{
  "n_layer": 14,
  "d_model": 224,
  "n_head": 4,
  "n_kv_head": 2,
  "head_dim": 64,
  "d_mlp": 896,
  "vocab_size": 4096,
  "activation": "gelu",
  "norm": "layernorm",
  "norm_place": "pre",
  "norm_eps": 1e-05,
  "positions": "rope",
  "rope_base": 10000.0,
  "rope_fraction": 0.25,
  "qk_norm": false,
  "attn_scale": 0.125,
  "bias": "all",
  "tie_embeddings": false,
  "parallel_block": true,
  "init": "normal",
  "init_std_qkv": 0.0431,
  "init_std_o": 0.0536,
  "init_std_up": 0.0617,
  "init_std_down": 0.0617,
  "optimizer": "muon_hyperball",
  "lr": 0.0121,
  "beta1": 0.95,
  "weight_decay": 0.0,
  "lr_head": 0.00663,
  "grad_clip": 2.0,
  "warmup_steps": 200,
  "schedule": "wsd",
  "decay_fraction": 1.0,
  "decay_shape": "linear",
  "final_lr_fraction": 0.1,
  "batch_tokens": 65536,
  "seq_len": 512,
  "doc_mask": false,
  "train_tokens": 279200000,
  "steps": 4261,
  "dataset": "wikipedia_en"
}
Each number is 128 + 24 x the weight over its row's rms, rounded and kept within 0 to 255. Layers, rows and columns count from 0. Numbers have three digits each. The size before them is the row's rms in percent of the matrix's.

# down: layer 8 MLP down (transposed), 896x224, rms 0.0617, rows 382-494, columns 168-223
# up: layer 8 MLP up, 896x224, rms 0.0617, rows 383-494, columns 168-223
down382 091:123132135144158127123097113111127180118142153125125106116114166131116148132142105154141156091137110115117161140110129147117102129132152135187113174155145111107114125171
up383 102:136113149148100144126136111132098043132118142136125160112118145113138113090143167121142117125136102129152119166129100129151165139079113151122152136171164103147140103088
down383 093:110124137127132105134096159124129095094167123158168125158131118100155089067148129123162147175124151148134169156128126142111142140136175152159127141162107139130157102115
up384 087:123130117077173150142148121102133142109135127106128131169122107102106137159095139140131140130138109130110090095147174089123129134141144127157144112114169088131100098093
down384 087:096128084142081079157135104135097140135166131154144123111088113151107109140118114093118101133190147155138121083132105145134126142137144134123114134117148156134124108157
up385 112:065128142169127143107082085129140122114087119081132080135146145110130146129126159137130178092116156083102116103137114109159145134123153128147133095099154083141096170164
down385 113:155109097133127123122123167082152123136108068134159137132150119143147152146129136144126142109124160161146150177133170135122132080116132091091128119135155083120127081094
up386 099:115092108120153141095133144092090117114141136147170139126164083120141119159151150125108129173114098120128122111135122096132152117110115133105120105132121139127139152071
down386 102:102130145134085149107121124120139093177084141137136123145130132113151109130118123086131131140093166156091146128174125146122203149188147131115161134056114151100157119143
up387 097:155130123099194107153133166153085118139099138104133076092081108141108094150133122132082147121119118155083105150141116097129126134130134120120097178149117148122097139169
down387 091:147112130138127108119118107083099151123102176131124126121137134138143163063185147094142092109134100150113147170108090129129134143150111112088147073151075189146171111143
up388 097:110127118129158115116138124172129101149124144124133148067129091138137120148112102136128121130142104117155107184076134120134101130105177122135168105127110145126124148101
down388 099:125126115108158100077147168124109088092153153114143131125139126132180101073146095059128121091116164097143100143160161115145124134144144147151157132130110147151149145115
up389 103:118125146117149145145145128163104127169101098134136114132095125109109107127180175113130143129079167089084168139112180117131136194112155126128129135075132126120078137128
down389 108:099116140095115105169158135133128147167121122108080155127134160123143124125116148111138133103137087105091135112139140126123107081131112122106177120099120115139157123102
up390 100:089145126108090134129150089174144127127104174139133084076118087157172097142102146162108129111116119159132136135147143127113136104122158104120137122129127101110075137101
down390 092:117167150123153133161159128106129110147107108081149124148142119156172143125179108115124148131106085120120104103121126181095113139155132115101143159114147110098112134151
up391 096:154135160121114107172171113116118149123135148142137116153123061109111130112121174108103126126179159105094096113156134113123144071136126100162143138127122141128145147086
down391 095:126130154148138079145108154103140121080120153113125132091140125133169084144095115153136147101112089124107095135121104106115130150154094176138126123179091111112107114158
up392 102:143157127168094133116131128124134119130098118115101133128154143128144061111130150158136126123150143129127110182067158117105144127158139109155116128139163157133113106121
down392 095:153144121154094151144152114099123161118137134119108134091108130134136123113127117147120178119138127142115138141120094074132116124164129121144113145137139142140118140134
up393 103:144115197118137117137146137156134125049098168166136120112120110120103127186115164146118099144132156109101103174169108138128113112086124150143138125121117085115109087119
down393 112:124100093110128120108135115069149104136106156072117116144130142171178147239142114106142121147126124139161131114142123155138143106165133108143147153088116108100148096151
up394 148:184160149172111130120081097144152101161086123104133122093129147084112123150109145114114120148090091130113119126133121113096111110106136124115148125140136129170146088118
down394 178:163191102193076088122126108112151119139139153127135120087107123113096146096153143118109128134114125119114117126160168150086127088125127117127133156184131156157143118123
up395 103:145108134111132160164095104175119115131137162105147155116126167154127121130115152165095141118148153157106121114171164132116100119108152158156139102097134136122135117131
down395 101:143128110111148134103119162106127133121131116143101100148087145124162173128129136122115151077105155150119122151149186105127089157148083142117101122131192128138151121078
up396 105:109110162163121106171137053123116116117084156140153161115149091151144119154097104119082106139063157146076125148098101118108121101086152101154149132106122127121139151077
down396 098:107110174117148125133146124120101155085162178138132129159109117150140176110117206124119106105156153133134148104078134151116134107094133132144133143135145109133138149161
up397 099:160097110203100124127179124135102165122105108139140131113125160146124134177079158116098109148120120128093097140104135099138148149098116107127150133138148157158135130131
down397 095:116089135128146113081085134090091115142111132137140124088127111121158128104089132178150155142162137141128142135151115138173114139130123104151202127110146149169106103126
up398 098:126099143127140124125158106127119166150118076139085155116136123117144066159143109134095146131123142129121141157117109115122165100149120178165180109122070168124118104125
down398 094:146117120113089158116119137138122127147125108115090103145131178117134078077103131132103143133137138146138145113121148091132120145121125132137147128129108124118093105123
up399 094:107108127141083153119118125190076139128114122143110198142130128156109111146143122133145148133127162161138149127120120132134155124128128129130106101132162117071115150102
down399 097:114107114130109105079166118125132080090121127132108084118129152158119127094134101107078125137122118171142146119160172138124149178125110125182147093141115103129136107114
up400 102:066156122151101115148084119179125105211139145109140150145108134134133132119122145113147148143166168121145164099108134098098106147113129158138175131168103119138112162136
down400 105:137167151147107087125163089104099134166129155121117125131151130099117135083147115134138125124145193139106124118137125144151138080116114105126128118123128145176098136116
up401 090:113073095144135147125096129100109094111107148076113123132112150085131149142128105075183116147133099092153150099125191106155100144121163148100165110099175102135148138114
down401 096:135121144062150127125091144146110163110160111126137152136142150145103142239142135101103113132124142146150137124116154150134086092136128125121108120117124136153103111056
up402 098:106149118140134116134117153092107089149103164091127112137138120127158110117136154110127101155132167146140114125125125073100138104127098110148102078138156099134185136145
down402 096:146141099140149141104106123159151129115159122141109087111111113141169145077119120106153140108093127128110106105126110145099114117133158078109164098133077144129123135111
up403 100:120130145104108122133133141083130126156136111125194123181134099131113096155108145073142120141080118141135114178106138107106139122094160135184114123114109155115134165154
down403 100:109170104156129144142162101163187160110134094094116115152136114119097160134128158133120172120120121125103091164145130143121131124128126144156151082085121111095107127159
up404 099:092104130112145096122109123177135149122133148124083126147101082159126098126118100167094116168091132066120127165109127113125154151095099134144166123142120114138098143102
down404 101:146098156124090119156132155131115087117164141105111113110155107141135103127131102144131098099138103130154168139109113098124088144147142132090131111103142106091105158164
up405 100:143115101068139132123139153139096146127148140103109116121113092141159093129134145116090115087150131135117132131108129121123169138109156116147125091142096120128144107138
down405 094:124096145102131138080080142117117125129137107104137151128132135080120092069142141089160159120128120103190093100149111158125101101124136104148154079125094112118152167098
up406 092:168126144105137113103084130137104133136139127106117168140140144110160126168125201134119126109116107103124162141124133080110124149110163149133135134148113123131126117129
down406 094:124143106193138107134141084147094166126134108168098144129155161123119127132144109156172139159127145105132153133096145152116151090148118109126102170149158104098095143095
up407 103:086121111136145155118142158149193128138073125129157102188159107103121099154110136121114091136137132086114094107116147146126131148158096133076159116129123140132119137149
down407 101:154096155130111118083095139113104083144103145121113150124137098117109165060121128093165127140134126135154087114142134154171108096134085153134147119118159151132129161112
up408 102:112064154103158127162136114126168083102145146146137138137100113128096121131144150105160139151148150120123147153158112133088152144102155127181125104137122134130127148126
down408 093:115157083151112109112112099112171112098124138125101128092126112154103111068115128133154168129111177113123064149150148133139110145141128106147136110122096124155144178116
up409 099:141073140103117126158192117118112135106104070113144100121157095131116101131106125113152092154143154145119117132102166157139174118149120118153131136121085156135119131138
down409 100:111179118123146117142111106152102089086095118133153134142147142100107143101129113127162124154085162114152141113115141142137101085109105118090114097137135137147127150145
up410 109:100112119108155156146110156127167091174135100152128118121181120159128134095124118115123083124140113114112121141141131108081066147109109135157156069129099102149116138115
down410 107:097122175108167128179128107125132131093149143116106099119129120112133128098150095098142149155059130156125135109118136126108097151134155167143143106118086128154091143132
up411 101:102107145152152090084077111125131146159154094112114165155119156139099126147066124127153126105117104115128150133117145129135132114148159168116198101137108131119101110110
down411 097:142119096095134195170133116096138149142127080115131102088123113122163127197125126107147142103165091126123101126111109139165127136126094148120126110122137136103139122142
up412 106:140128133085108105149136149139138135174107125112159163136136063069088143121138156116134129073124141113113120103125132080111145135198110111118118155114170090140133145115
down412 106:103137096130102115116120163135144116127154116100146149167138120130158151103168111132165096113137130122180101141145096096133123130120119092112129175106162126110145119125
up413 102:079091098113130145130157111110109133177144106118133145119114098156090138120100128129137115152115163121111113143118132148090110102102141115144153134120125140105114138123
down413 095:161152157110128138161119117079114135097144151150129107121092133113141082095139138140123176180138100130112121191153117122125158149107134093141101133121139164149152118159
up414 098:115110155172137150124129116113126117080115115130085148122119117112138112113119118153076090106161158148135123131085089132111129097156120129110151107144164099074106118131
down414 095:083141134110102144138101101130154134114136102113149110136105147134114122125134113105067145095111113131160100132145141122128118129140128152086120157132147133129120128144
up415 098:121098110089136116133082155074111095061152132140116137123121104128103088161086113118096114103142084083163134111148085124076129136165138128139132158127108130135116137122
down415 100:159122076117113138157116161115161096109117135119107124086133132127162091104194134126144104079213104110108089084122165118098088115126189136136155133143117158111118134095
up416 107:145157141167096164106115121130116142120121124123161136111084100117152130096079088108142115136133145147126097129114127070102083149150168132148137154127104101101098132125
down416 109:142082152135121137124113079159153108103115106125082119159147163127091097121147149124164103126122152132093127143124156152104110102137143144134144123100149112164110133198
up417 100:164118141106134158095109146150099098070116081130136128129180131093141148146118122174124097109150121123089129138103103130138097140125123145121109106135124105133112113128
down417 093:094101145140105127144142096120072148132161097107127091140118155123150137138111140128112154138147129123151148156145142141135144091096131137106104115090116133116094136159
up418 094:125120143107160175129110165144132135123133112132119171108140104152193129119105154161116138153136102114109132171117129119127110093136168154088148092104107154123163161178
down418 095:174149106130142135144079109149106159095105161141127165136139105120104162172168127119130124122121187115149137130157140121123143103130103140104103138091129097138117090122
up419 108:101128118155150112097098099111109134139122102179156158147161121144132118146138157138098154168121110157119130107081139154075146141103133058086120108095115113131122154134
down419 100:122096150116160122171133131168130091154131131141134116149114076120101126086131085132176125147132136077124148125113155158124121127124164111153133101125125148132126139082
up420 112:101140137046129108096140080113107112104148159141139155145158092115127095188118148107146114121141147122159140138071106119077118108118153120132166121167147133133131139144
down420 101:107110125093169136117073108103123135126142127143106135078139164089123100119135087140122152100158131153157121116130157132101126136125127157141123103150115158137186147152
up421 093:090114133108109086118112124142160124167115133157163173071144104121147102158110152137122134102130093119101145103104092134129183129155128146143152098097125150108127125132
down421 093:111095124153131179127132119110161144145167146153146138140099157136138133143081114109140144157127091144108134088143140132150149177085107118099087168147104089137140109175
up422 103:093144152103129114090133173163154104121143110124121140092121096111166151133095127136100118094126129085119103129112128130153139143113156137120119108126097127119112153072
down422 105:144116105124138132142103105149115171108103149122174152166147154110130136117142146146126135099162115133152129140147111145097156129115151155128121138148119110155124109185
up423 098:146134091149129157127072137137131100166128160141134138085109131135172111129123118130118149142140106088118135108081172141126177102088109120153148163121138128137150099146
down423 096:127164133132157133135115169128160161115095152162149098137101123156147133109107087124067101133150106135081135125133127125110130145115142110201085111101125142116126076137
up424 106:147110165080133154136104118162155136144109092106115147120141127107090110114136086151149095134095126172121096112117160174150092121127134124115097138168102128128072144086
down424 108:123110129062120103150114131136120142128099125135146100109148166121155149147122079161083154133116120123115174078130148166082178111158107088131135144167136128161088121061
up425 097:131123156153143093155091133151154118150097136107124123096165130101142091125124101132103115114107123167146148119135127144087112092075150106137131108132138161130136131118
down425 100:122164147146144119149114156175134076131118136142185108113119133100124132116113134096123137104116149125127104155148140121067129113097139114131160164167133152155136163129
up426 102:114133098143123143106089170141087109125084122127146126098092123134128128138109134147158111128133158138071099061125146117129103138125146135085154128099144121167159140124
down426 104:123115080137094127138154134077117169118113143116126144118152144140119146174130117131154126132116151099118119107116076130134135158142133143127118147135097092103127135092
up427 098:108078147069105115126113128147090155138114156175134153112123104150146131114078109150151135105158156117114116098142134140151180137164100115114148122157126149140118108143
down427 099:134188123085168118102161093098138166106140173125138144109115160155157133106109096097100103112128129132100143138094111124125113075134088091108088095100118153124150101153
up428 096:120137145098151097153165147121116148094124084127125153145138127138117074143098138118106142113148126141116138115103105124148139081066153122116142092135124118091111132179
down428 100:101149113137104109190103104103121195102132161126130156098149124154166153134089158149146118079088139147087149144146133113140112120126162168127103125125109102136147103097
up429 098:138157113127110133151110120116149096128094100091138131125113127127096077153137123194131125098174148141155135160092135164142133147139143140126167155122129164173151146117
down429 101:099156143143091137120072101137125105153109153167167138118141162115114119107153115163124136138154143069146165158108108137103082085133089095187099137113108133129149134090
up430 095:146147180124133153134140144150116136093135112130159130126123112092098133131129084104140125119155103111092090106140094135146113147126164105146158148150159149169131155143
down430 092:144115093145103122158132089072124133151140139126124122129087128129122129124148105105102145125125128097085127151146194147129108138155120196082127141134133141134094107082
up431 103:135131160153124132135119131125118125130105133145142104115131144147148123142136096089129103107132172114137138135156140098062104150134148117103143145153120158140165139103
down431 101:136050102176130138146091092085120144171123104138135147164163097117108137130136147107148143052132110144135129153114097158101153159109110127122097094133092109147137112148
up432 097:117113188152181127083077134132136153121150155129120148100142136128152141112145063130090125082101164122145105149148178118094100139111132115165118142136113116135134110126
down432 090:091138166092139129137149111147143110119128100126142127075200116124101154124107161133122178123131120112108154098090121100145098130165099104140136131082129128149108111092
up433 105:135100105107111122124112122166118143120106106100125118134104111146121150169162137122097146154109108136174112114149129140134113133146158148131132131143121107089137117092
down433 108:161155099141143122149139114129130135116108119130191071122147154161102151200119105132077141131181121140127115124115138188109173139091132129122136138138116129092143125146
up434 097:144098099143132133160148117124122144131112144158082137162089097158143129156099108161094138125138097130134134114141124106132105143172132163109117149131120124153141138146
down434 106:127144125159149168106133127148102131149109086111108137134100116100139128070132112140095101177145127120105157147105149129146135135122177135111112147135106155164154133146
up435 101:132111109129144137099124154107099102112146141109133101162137112119131122117126071147105143174143139117149123175156128124086159143109158145109123152129158116127126102154
down435 105:123107100136108102158165156076155122118155099159114103105142138098155130152149121132099155130106130110135120144115123121134127127153135110166151129094107132107135079113
up436 099:168143165103084107150123112170131114140094183131133163138164126120133120119140142134116092145181189098122135140122120110125147127094132115107147159123144145156089073136
down436 101:161141153105113165077134168164105106108139125101108107112108114160111117133150093123144128132145150120082142129121098127147132132127090107137081165103093117134096132122
up437 093:149123136126181120143111139103136154147126202146136158118109127145064136109109128141106144132133132180123081121109139098163121151140110186130145142183132143097128094150
down437 102:130150078170136161096084162105137141153167147118139081108113121116082148146124158072114149168135109143131121137133133120106119139139127121145132152091138143085109089118
up438 108:126113166114171133176157114110101126113145162118103146131136163110109104089121172088104135161145134136132093111127138119129127150065162136128101158149107111116152114096
down438 103:151128099130145133180110061117143124111129152137092155078138103164110151115152129106166132146101124110167156168133126089142095159135128109118108189151083135115160114133
up439 103:111135152155131113085139167107113153119112148161101102158118128099160094120110108171182106167151114104156128100122140117131115156111135151114106131123128125101140147207
down439 102:100139142125148137145142106140136107156121138133077107112100131114131133141076140144142150183119110052118129115172119141147138107196139174108143102121147137093097123132
up440 099:114092124114102090137155099112125132160132127109084120189154117162133128139131150132128111140118113123109116158141130134108167143097145083145165145138165125111136158148
down440 096:113046138107150142146157136150163070157138156125103188139145136162131096117091123155115152126126135105160143123119128100123140162080115114096141112162122132106095102106
up441 104:116126109110150119153155150143107128093121149144159141172151060153133094116139155133114092167110138135086122123130134140114184138135162138141184092076134134100088148151
down441 103:104111133149143098138130121144099127179103123122111104124091102135174091069135138145163119151142093149143112123077119167119113163132086099127182154155136130113164143139
up442 096:128083153113095131132100132101139114155127110139159097153132115121090132110095125165128176115136162102124108165127142091128104110140134129138141117131156075099115168154
down442 094:148078124090105096099143113145121097133143137144149138094141131133079163185096138120134154135135097137114178134160146140140084137108116141161140095117097121124146111129
up443 095:125102105136094146120118099099110161109127098157094129137120100091127145131111119139119113121129110165153107122107122099137115153076152129115084149133155111120134128128
down443 095:132103164134110175106121132116143170133098123122124116121142100114146100108131138114146145132148098092114146128099121175132152102119109157098143165118160112145115104137
up444 105:117149094096125090127137142093132142100082165151134122143161156136111109105103130150150162099146101115139117102109119097144115162138137098122119115132131106154138132122
down444 101:149149118147100141128103107129106149121107101174144112180144098130099106122144116181167148137150101114073129142158173111142110125135125134127100132136158126161123149143
up445 098:138160142127121145127140144115123129101102088131130117127142130095174112137117176147099131129121122138105107102127129091120139129131120165136124110098081112131143138142
down445 095:122112136119106135115151110117170128089103136116120145145158148130152157144138091133126152133135132124102175139117146130189149154092113129092111147114174100186139123126
up446 100:132091101131104137066116127111127113130117079089158120116110081130145100136089120118142170128110104144107147140124124142096153077160117161140127146125128155124139140131
down446 106:132130102140128109101111099135138156083151127144163169079069120086165148100131118136171159127145104110124135105104165135114082117148101112146131097121144141167144103168
up447 099:100124157141134107103156106124130159142096127160185112185100144091175122074110129142139154121102098123133148163152104092084140112138128133127130131186094132120107140090
down447 106:102124139152115107093125126130103150129161120118155094128125151144087119139169069122150142110126115113112125118113103161129152140157056117133114155168113129137074114114
up448 100:129117156096119087125124150087175148124099125139146157111082117143094136110142125150138143115134161136158140106136148109124119140101146115138120117140115157129113123114
down448 119:161126132157169135123136115169061092149148118110142142145145107130149107103140156133130090138107129133135114157102135120103102114114119139076159117128170128106165165113
up449 093:122158125135119101121106092106138095131127132118131115156128061090131108136168131165147144101109151095156150098078118094116111110160105124110160165137161115143141170191
down449 093:058151096157097150125095089106120117117144133140172114120136156166147120157128162115104138110135121119127127105141132108094161139128134128097131093125098114103099117164
up450 110:084179145142146073166129108114128112166085073130162159145116095064138139092118136146113115147118098139098128157171094105086140111106153108188115134118116107146135118146
down450 102:113165139088171105158128147087119120081166119125103072134117114120150157083130128142110121161133098143150144152134137079128126104131135124164164133120106134170099130111
up451 102:113158156171168129128134114151110136130115111153117106132087112167117120130123111115106108110155096134144120149139142091048116139154140118109084103122132116128126145123
down451 112:089153132149144098144098160108109124113143099139126076155107106140094100136113146118164125128093144126149134133130142146134098130157107175146137091092110119136101157122
up452 099:066133111129100149147127115105124129157116184124172122116128133129105086129133137182114138163148116132122194117081126108094104144132146107107170138129107128131090152112
down452 101:112133185121187107165148134099104131161082115147155164124098112113118150084175130109135128177166166152098134162118116128110153115116112153119125168108151144147119132093
up453 096:152156121127157122121157108095138094134124107149118120178091087133135099158095141103084117153121109115121129129136104147131143110131107129139104099139106143130140103137
down453 097:113063131146125110117087153162174155113132153120118124118112130139148094100092098131129103139097104181091092113135121141135113126136125142169119051108154139148164147133
up454 094:130142130088136134076146128129124115117118127107159139131140125112139102120129143131138146141149084109142154089123129142130130158099144153148116115147121128200141168139
down454 100:139104136129101163118120092131112127106129135119133148112093105185148143104134117126143140121112102106117134112119119111161118156124150109123153110154116170106144109163
up455 096:115098141150120066134162116125122139163109114178144100122186087134095103129130095095120163112146151124168121159119146101116156081141124113107099139114113109115194176180
down455 100:098121106107117129099117169124120144130115132133105165139126165086139122086123084091132122120127154145152111107112140098115136105163125130134124119105107156110145145090
up456 103:121127084118168141126115083089110117137146133164175167114107112109119131101144147112136160156141123094115106139133097155133151155126143131127133126139123141099119139086
down456 100:102137097118135133085101119127150086110134147105149117106119126107137136052143112136153107079107137153096154161117189101156119119142130119179146127131128144182154129126
up457 102:109097080150107157129157097091096124141129151127104125112140149117116098148122136144145160098107114154167161170116119137121115130164127158134129137107078123162043155168
down457 104:110110146141134135147135131093096086142120157113127142164179101132145095131162106166112119153100134139149149109137137111138147124096083135149149147148064168138154073170
up458 112:109111138149126120110077134089097132132112098153173160133123123149099122099087120165171172126116131099105154125102094161153105167152133146099153108155120117162106107123
down458 108:172153130098106157135093116126112122110093101171112175145104167183154132081109125128170141085107163096161131119105176171142110166108115136100162127150111111153135122094
up459 113:144135127134105166130147132156094121118091155111092095108125133136145121127138128147110151121124088129125116159074143137152151133132120121160179125135130180137137113126
down459 123:150140157155106098148117112089124144087100155129146121140133149141130115133173108126155185149090123146137117107086107170155095159119124157157153086127118157146110130149
up460 104:065184135113170157167176113152154116109116110124170111110145113117111087166134134132091104116128124143138117146147127143121146090126112146152124137135110141115143151135
down460 099:107161133112132122126149117150125160123164098133145135166115136114136128090112133097125066136124153130086129142126087125126132096129133108140152127125136115141111106111
up461 090:110108160163090123104129118118119142130162127153114118114064139129134108152155122129126114163125128101109116104126104120171120090122187136117162116154094094123145112128
down461 097:094131128133123094140137150104145113104135156099196113109144130117140163101116123151089132141093115117119111113128131162146219145112158128124142164127143154158111060157
up462 102:145142137116118144121124115145106108137130140118139119087169130183139085125138112133096176156113165147147127120120094117073109138090123139134122083120103118120138119157
down462 100:142122147150148130164097125156130160108185120144154125131162130170134120131092116162117139149092118129136120133114139125131133074147094131128145109084151128110126092135
up463 097:116110131120132147169093107153108083145116129137169144146122104125127115119126144125097140139150151137109091123111128103179130107202142100170142092123161184138128092133
down463 097:123105112104132164180106131084133129146110100150146160125102157174150156119128121099123135127170084155117094093139142130165096132130131110113119120112161107150165143124
up464 109:097094136130132150139102141171132115151105160121143169100143102121156082116096120115121141075112143137138136124161124107192088111110166139133157149138093108147179118116
down464 117:102112100131086114162144138091128117133112095128127140141084134132092104094142096090106145095101123160158100154110154181127084158151121125065123139084139128130131149166
up465 098:163117119142121097084119118090118135118111111112080161135162089157111093193102104103128094139136094122130126179116138123103126119093100147119105110157098124166149140167
down465 089:164127132129127117110116119116160109161103103153148162141125106088123116106147121165103121116087126120141123100120137094120143171168138086139125105103194107096142111123
up466 102:091170163101161091154116148103130169162148117124143113143153121116094145124143124141095143138145115131122123132097116077130123143141112121138151148107154141145089123147
down466 107:142120133150154078135130134108159108139175123169123150142124155156118150097163088100109154126107109136159134090121137137161082143093115086152160135133150093120177132140
up467 099:138101076154115122131069139123121157117121110095134130133162092161128098143168122143137112145125192116175102082111142114149113117091124126125135084106177119120143148157
down467 099:080133136134159135129117163124100133097116088112114105098101123146130152103126103145113087117147139108122147137124167137131157136136168107167126156139135103108158133159
up468 095:143141098062116123149122116093128132133115118096167093157148109129139127171155125153121110104117134152127088145135142106129117135090139177146133105089178116130108126128
down468 089:134136133172156098171137137162142141161133124135094149124108121167111106085129139135148111108119126111088144122137107144116123135150111144122152156151154123131152146151
up469 115:102096149076176104142115157115148122174101108115136123118122104121081146144109129142122145110147143154126144146132152124165099185118134168143108081101126121132123120117
down469 118:124137175095135081128189127120121113155127127114127145099126166135128107108051139124116155136152121154072132124116121104190088147107137137102113117114133155130146146109
up470 098:156096133109151083142106122132115099113186076153114087092109098144116129158128132143063131160142123114099114162103099098152129150159181097149137107124150137098107183093
down470 098:126143103120113124139173141132194106121122165117124124153139075113171116204134108119117127143125140085098119134124136143164080126162096142127148157166155149130148137126
up471 090:120160119129122143117096133127157075159090145119111163082118140147098131177130092121113108118098126130120133128121152151129110152141131134130138115161139114112120158127
down471 088:115117135130173143134148136151210136116151125072154112146108117119142096170158123120162166133088114120141128132152119146100139102139137104138101161092162113104117158142
up472 104:132087111133110093096124145128135126136084100124122161158151138171099122115148170167091138128129170127127154102078123100131138140126148103141129129134086125124102104090
down472 096:119100075122099135152140086169145145155117124120163116150143139137104138154112134182156152123088152143150117158107104130105108125120164127121081120155124137145141108093
up473 106:126129135119150126138101112080114089107106116106062146139101125101094136098095115151147185111109146132134143149138135116080108142138105139125140169139118075132103126116
down473 100:107147137172184125150099129147099164102124126114120153122144127114124142104101155142118149171118152127097106104114177172120134150107134103143140158132169117167148112103
up474 093:113137155124104145098126154138118116101161131117166165108163116123148129176078124131093163157144148132101112133141164144123162129128120170124098111149163131142109121108
down474 099:143152131107110125071148152116150121088129132102165072135110130168085075151115222125112132111120100128134102135156130126139124160124130119126129117138135144131082103153
up475 096:115089120113173141126164103139134159119132162131138105133122116164099079129140139120148136119121086161150125106145121115096166145088151148164139147119110151090117093125
down475 093:115157124109142140102107113140140137156142162128178134087135122146180160140094113111102197151139153149126140126131112139121135129135177124135134150132156143116079108116
up476 107:146129058142078101142102096103115094119129094143093143134110082108117145133120158151116107152135174142132116138099106098111121144096133123071153149135142147154126136106
down476 099:120110122095143118144119116121132119097164149153146136143130175158106170125154143156117171107151168149083109152125103159135123128110104128139107135121097093141133104085
up477 106:166124190153143152118187128156099165140137115180182155155103137110168129095145159107117160081156130106151114096125090149114106152143166125132101143113114111141173096100
down477 096:131175108117130123086136117122128111117133105113109141137134155129127112122147130104124131109086122163106178151158103161133145165151163102139128118150124120133177102148
up478 100:112122108115126118095123101066119133147102105084130078173133092153147117126125122131136141140111157107129121142129115109154134056139203115143163121128105127111159138146
down478 099:101095158125158140094151130102152150145066116105160099127156117121089113049118135120106132189094129125092148108100143164167126102132144156121142132105126145136125121136
up479 110:129092120128139138069098120089087161116136145152134137135122130131123146185103139169132095134092144146164115136078134137083098136146151131136156089121108145126158141112
down479 110:127107122136151111140115114099137132135127108165145141137135162151083134079143128119150123140128156104147111174108091080139147158147165135105154101108167141122124172103
up480 105:114114105145123145103101137140145101171115151109106162155118120102121118120107107143094108159104100136115106129085138112130202105117153098098115101151144111109116146131
down480 102:073124149119112144110174125101152125115100175127077130140082129166140124115166110161120118145158160128119123118123124144133136117122125141132133086120124132139127110098
up481 096:148152134153090114133150113178118123153075137122156145116126113121109160155101164117106149151137150164148110113128094112068129132138124149143157131123151090134156122109
down481 103:142144099114071123078104108115152181134087181078102141107123118135117142149148132127113153134071152155125104118117126096187084184107079097066128156094133133163116144101
up482 110:100143108113147100154077108153131125105098113118127162103099117116137145118121139145091132164171156141126109091114082106126133129122079140122155076130126118071120100113
down482 117:124141081122113149166107103140135141092139088147125149132158118122108127078123132152152154129141129139138143091157130123137153092140122126171165139147119103106105104144
up483 095:132113170122129115140132129153118143117154177157181105136100079112114124108141142136109117142164124082149114151179109084142103161133096095102131123123142117111114154130
down483 100:155127147124129166116119075158105132105148106124125130123109119115188146119127145112108131114123065137156114123127122143124177120142117118143099100098173117136148169053
up484 098:118132157127116109128162173130111117131103156143115117137112125117126154149127128146127098123136126141149096128102125126158142149114125157133123148148118110139091114135
down484 093:173102129141142140113087105113116135138152134115113118135174106134088124100153121110135129114123095158114124117162136131135133082131139115111161107140124141143124163149
up485 100:108120118091144125092118176121086120140152141116114158127118114120170122144160149080126140156109140140186130120116109119133163161113137154072106124138138121159098134094
down485 101:138116150172161124127104143166134185152107113147137137124143163145096142108130130145118107114125123109134142135118114123110096161092064144135132134168122122149078074159
up486 095:118116118140105141142124134149114139100116101134075178105138123109135151142149094145110135142120152136094109128154110117109100135139108107119087065128108120117126179132
down486 104:100126142089101130148149154134145153145141103165124110133190111124135124150096112140126149111115164113130107140138108103135165110124123132116118144180135124156153211146
up487 091:071132132113115117152078145135132153104128116135122102118146142128177124117114107108101105115135110103162124152107110175125110121131149130130136077092121135145126165170
down487 091:110157105142136129137123087158135158145117141117118122142153125116153145127101141110161099148117114142161158102158165119083135096066116124135141148112110129135111130125
up488 097:105154106152128122123064167143166130077107139096145174135120116138131112152155121109154121095123156145165097126118136129131141130134090128145133132121099143114134162129
down488 093:138107146132121137127153151096124132119180176136107068155167158129157123132128151186115135130141154108119118171132135122133119126111121110124139160121151134128133115118
up489 103:084121126123122165111139122113082137117151137111156168124123118121103091113119148056121129118117094144132100121087128157065148136107112168115151152128160096118133088139
down489 109:131153146119127117118156093154122127176135111138193113104096125093107150125062149098114094164125116163130085137094113137108172109145139156129138144125112151101148038106
up490 098:142117138147143136138108144132161160134128127147138144132149109131199130142119178132111149127077135113128117160115127128141148132135144173118128137187132125118143148141
down490 091:164142135134074127104126131124126105121111111128131130155126135133089159119150121106139106169135120116145122103152134078122170100140130083150118176112129121093139088135
up491 098:090124141134113121172127131140094126124120096123139105077140146116160119145140167087142127140130117087130089119115050160103113100104157114151111095114091083113132159137
down491 103:141144151130129118063136082138128081171115135145123158142135118119100117100131118154155121153133116179176114094129157172130145115152095102117094169106102153148098114126
up492 095:093158092131123088126107098159120148123134101116119123085116097088164113133127172105134131120175086142155148141130122117107136145163125145106132127106142136149131191098
down492 095:112133130159124124143127158097120107090156101159108150100094096138159120130129129138125149118129083122146120118161151127123121123109139119173122129089190131149107095097
up493 096:173121125107155165139108091115113103133155151131147138146170123104120105184084140153064104140151111136105127124104152136136117109174158130151108110129122149148139135102
down493 098:091146142179079168097105130096195151122149103110142137148139116134104157244145141140129102098154154138128120123138107108102111165140128126129133085139159147141159063097
up494 096:180113151071114134151146121120105168085148101084116119094123128089087132129136164158136115144119117117124119124137142102100127109151140132172110134146164143132140116145
down494 107:160165146143146113155164093100099122125097169146153151155151120092129144108107139108183138168117092128120119121127179107134164105150102084096157126128102107125116157111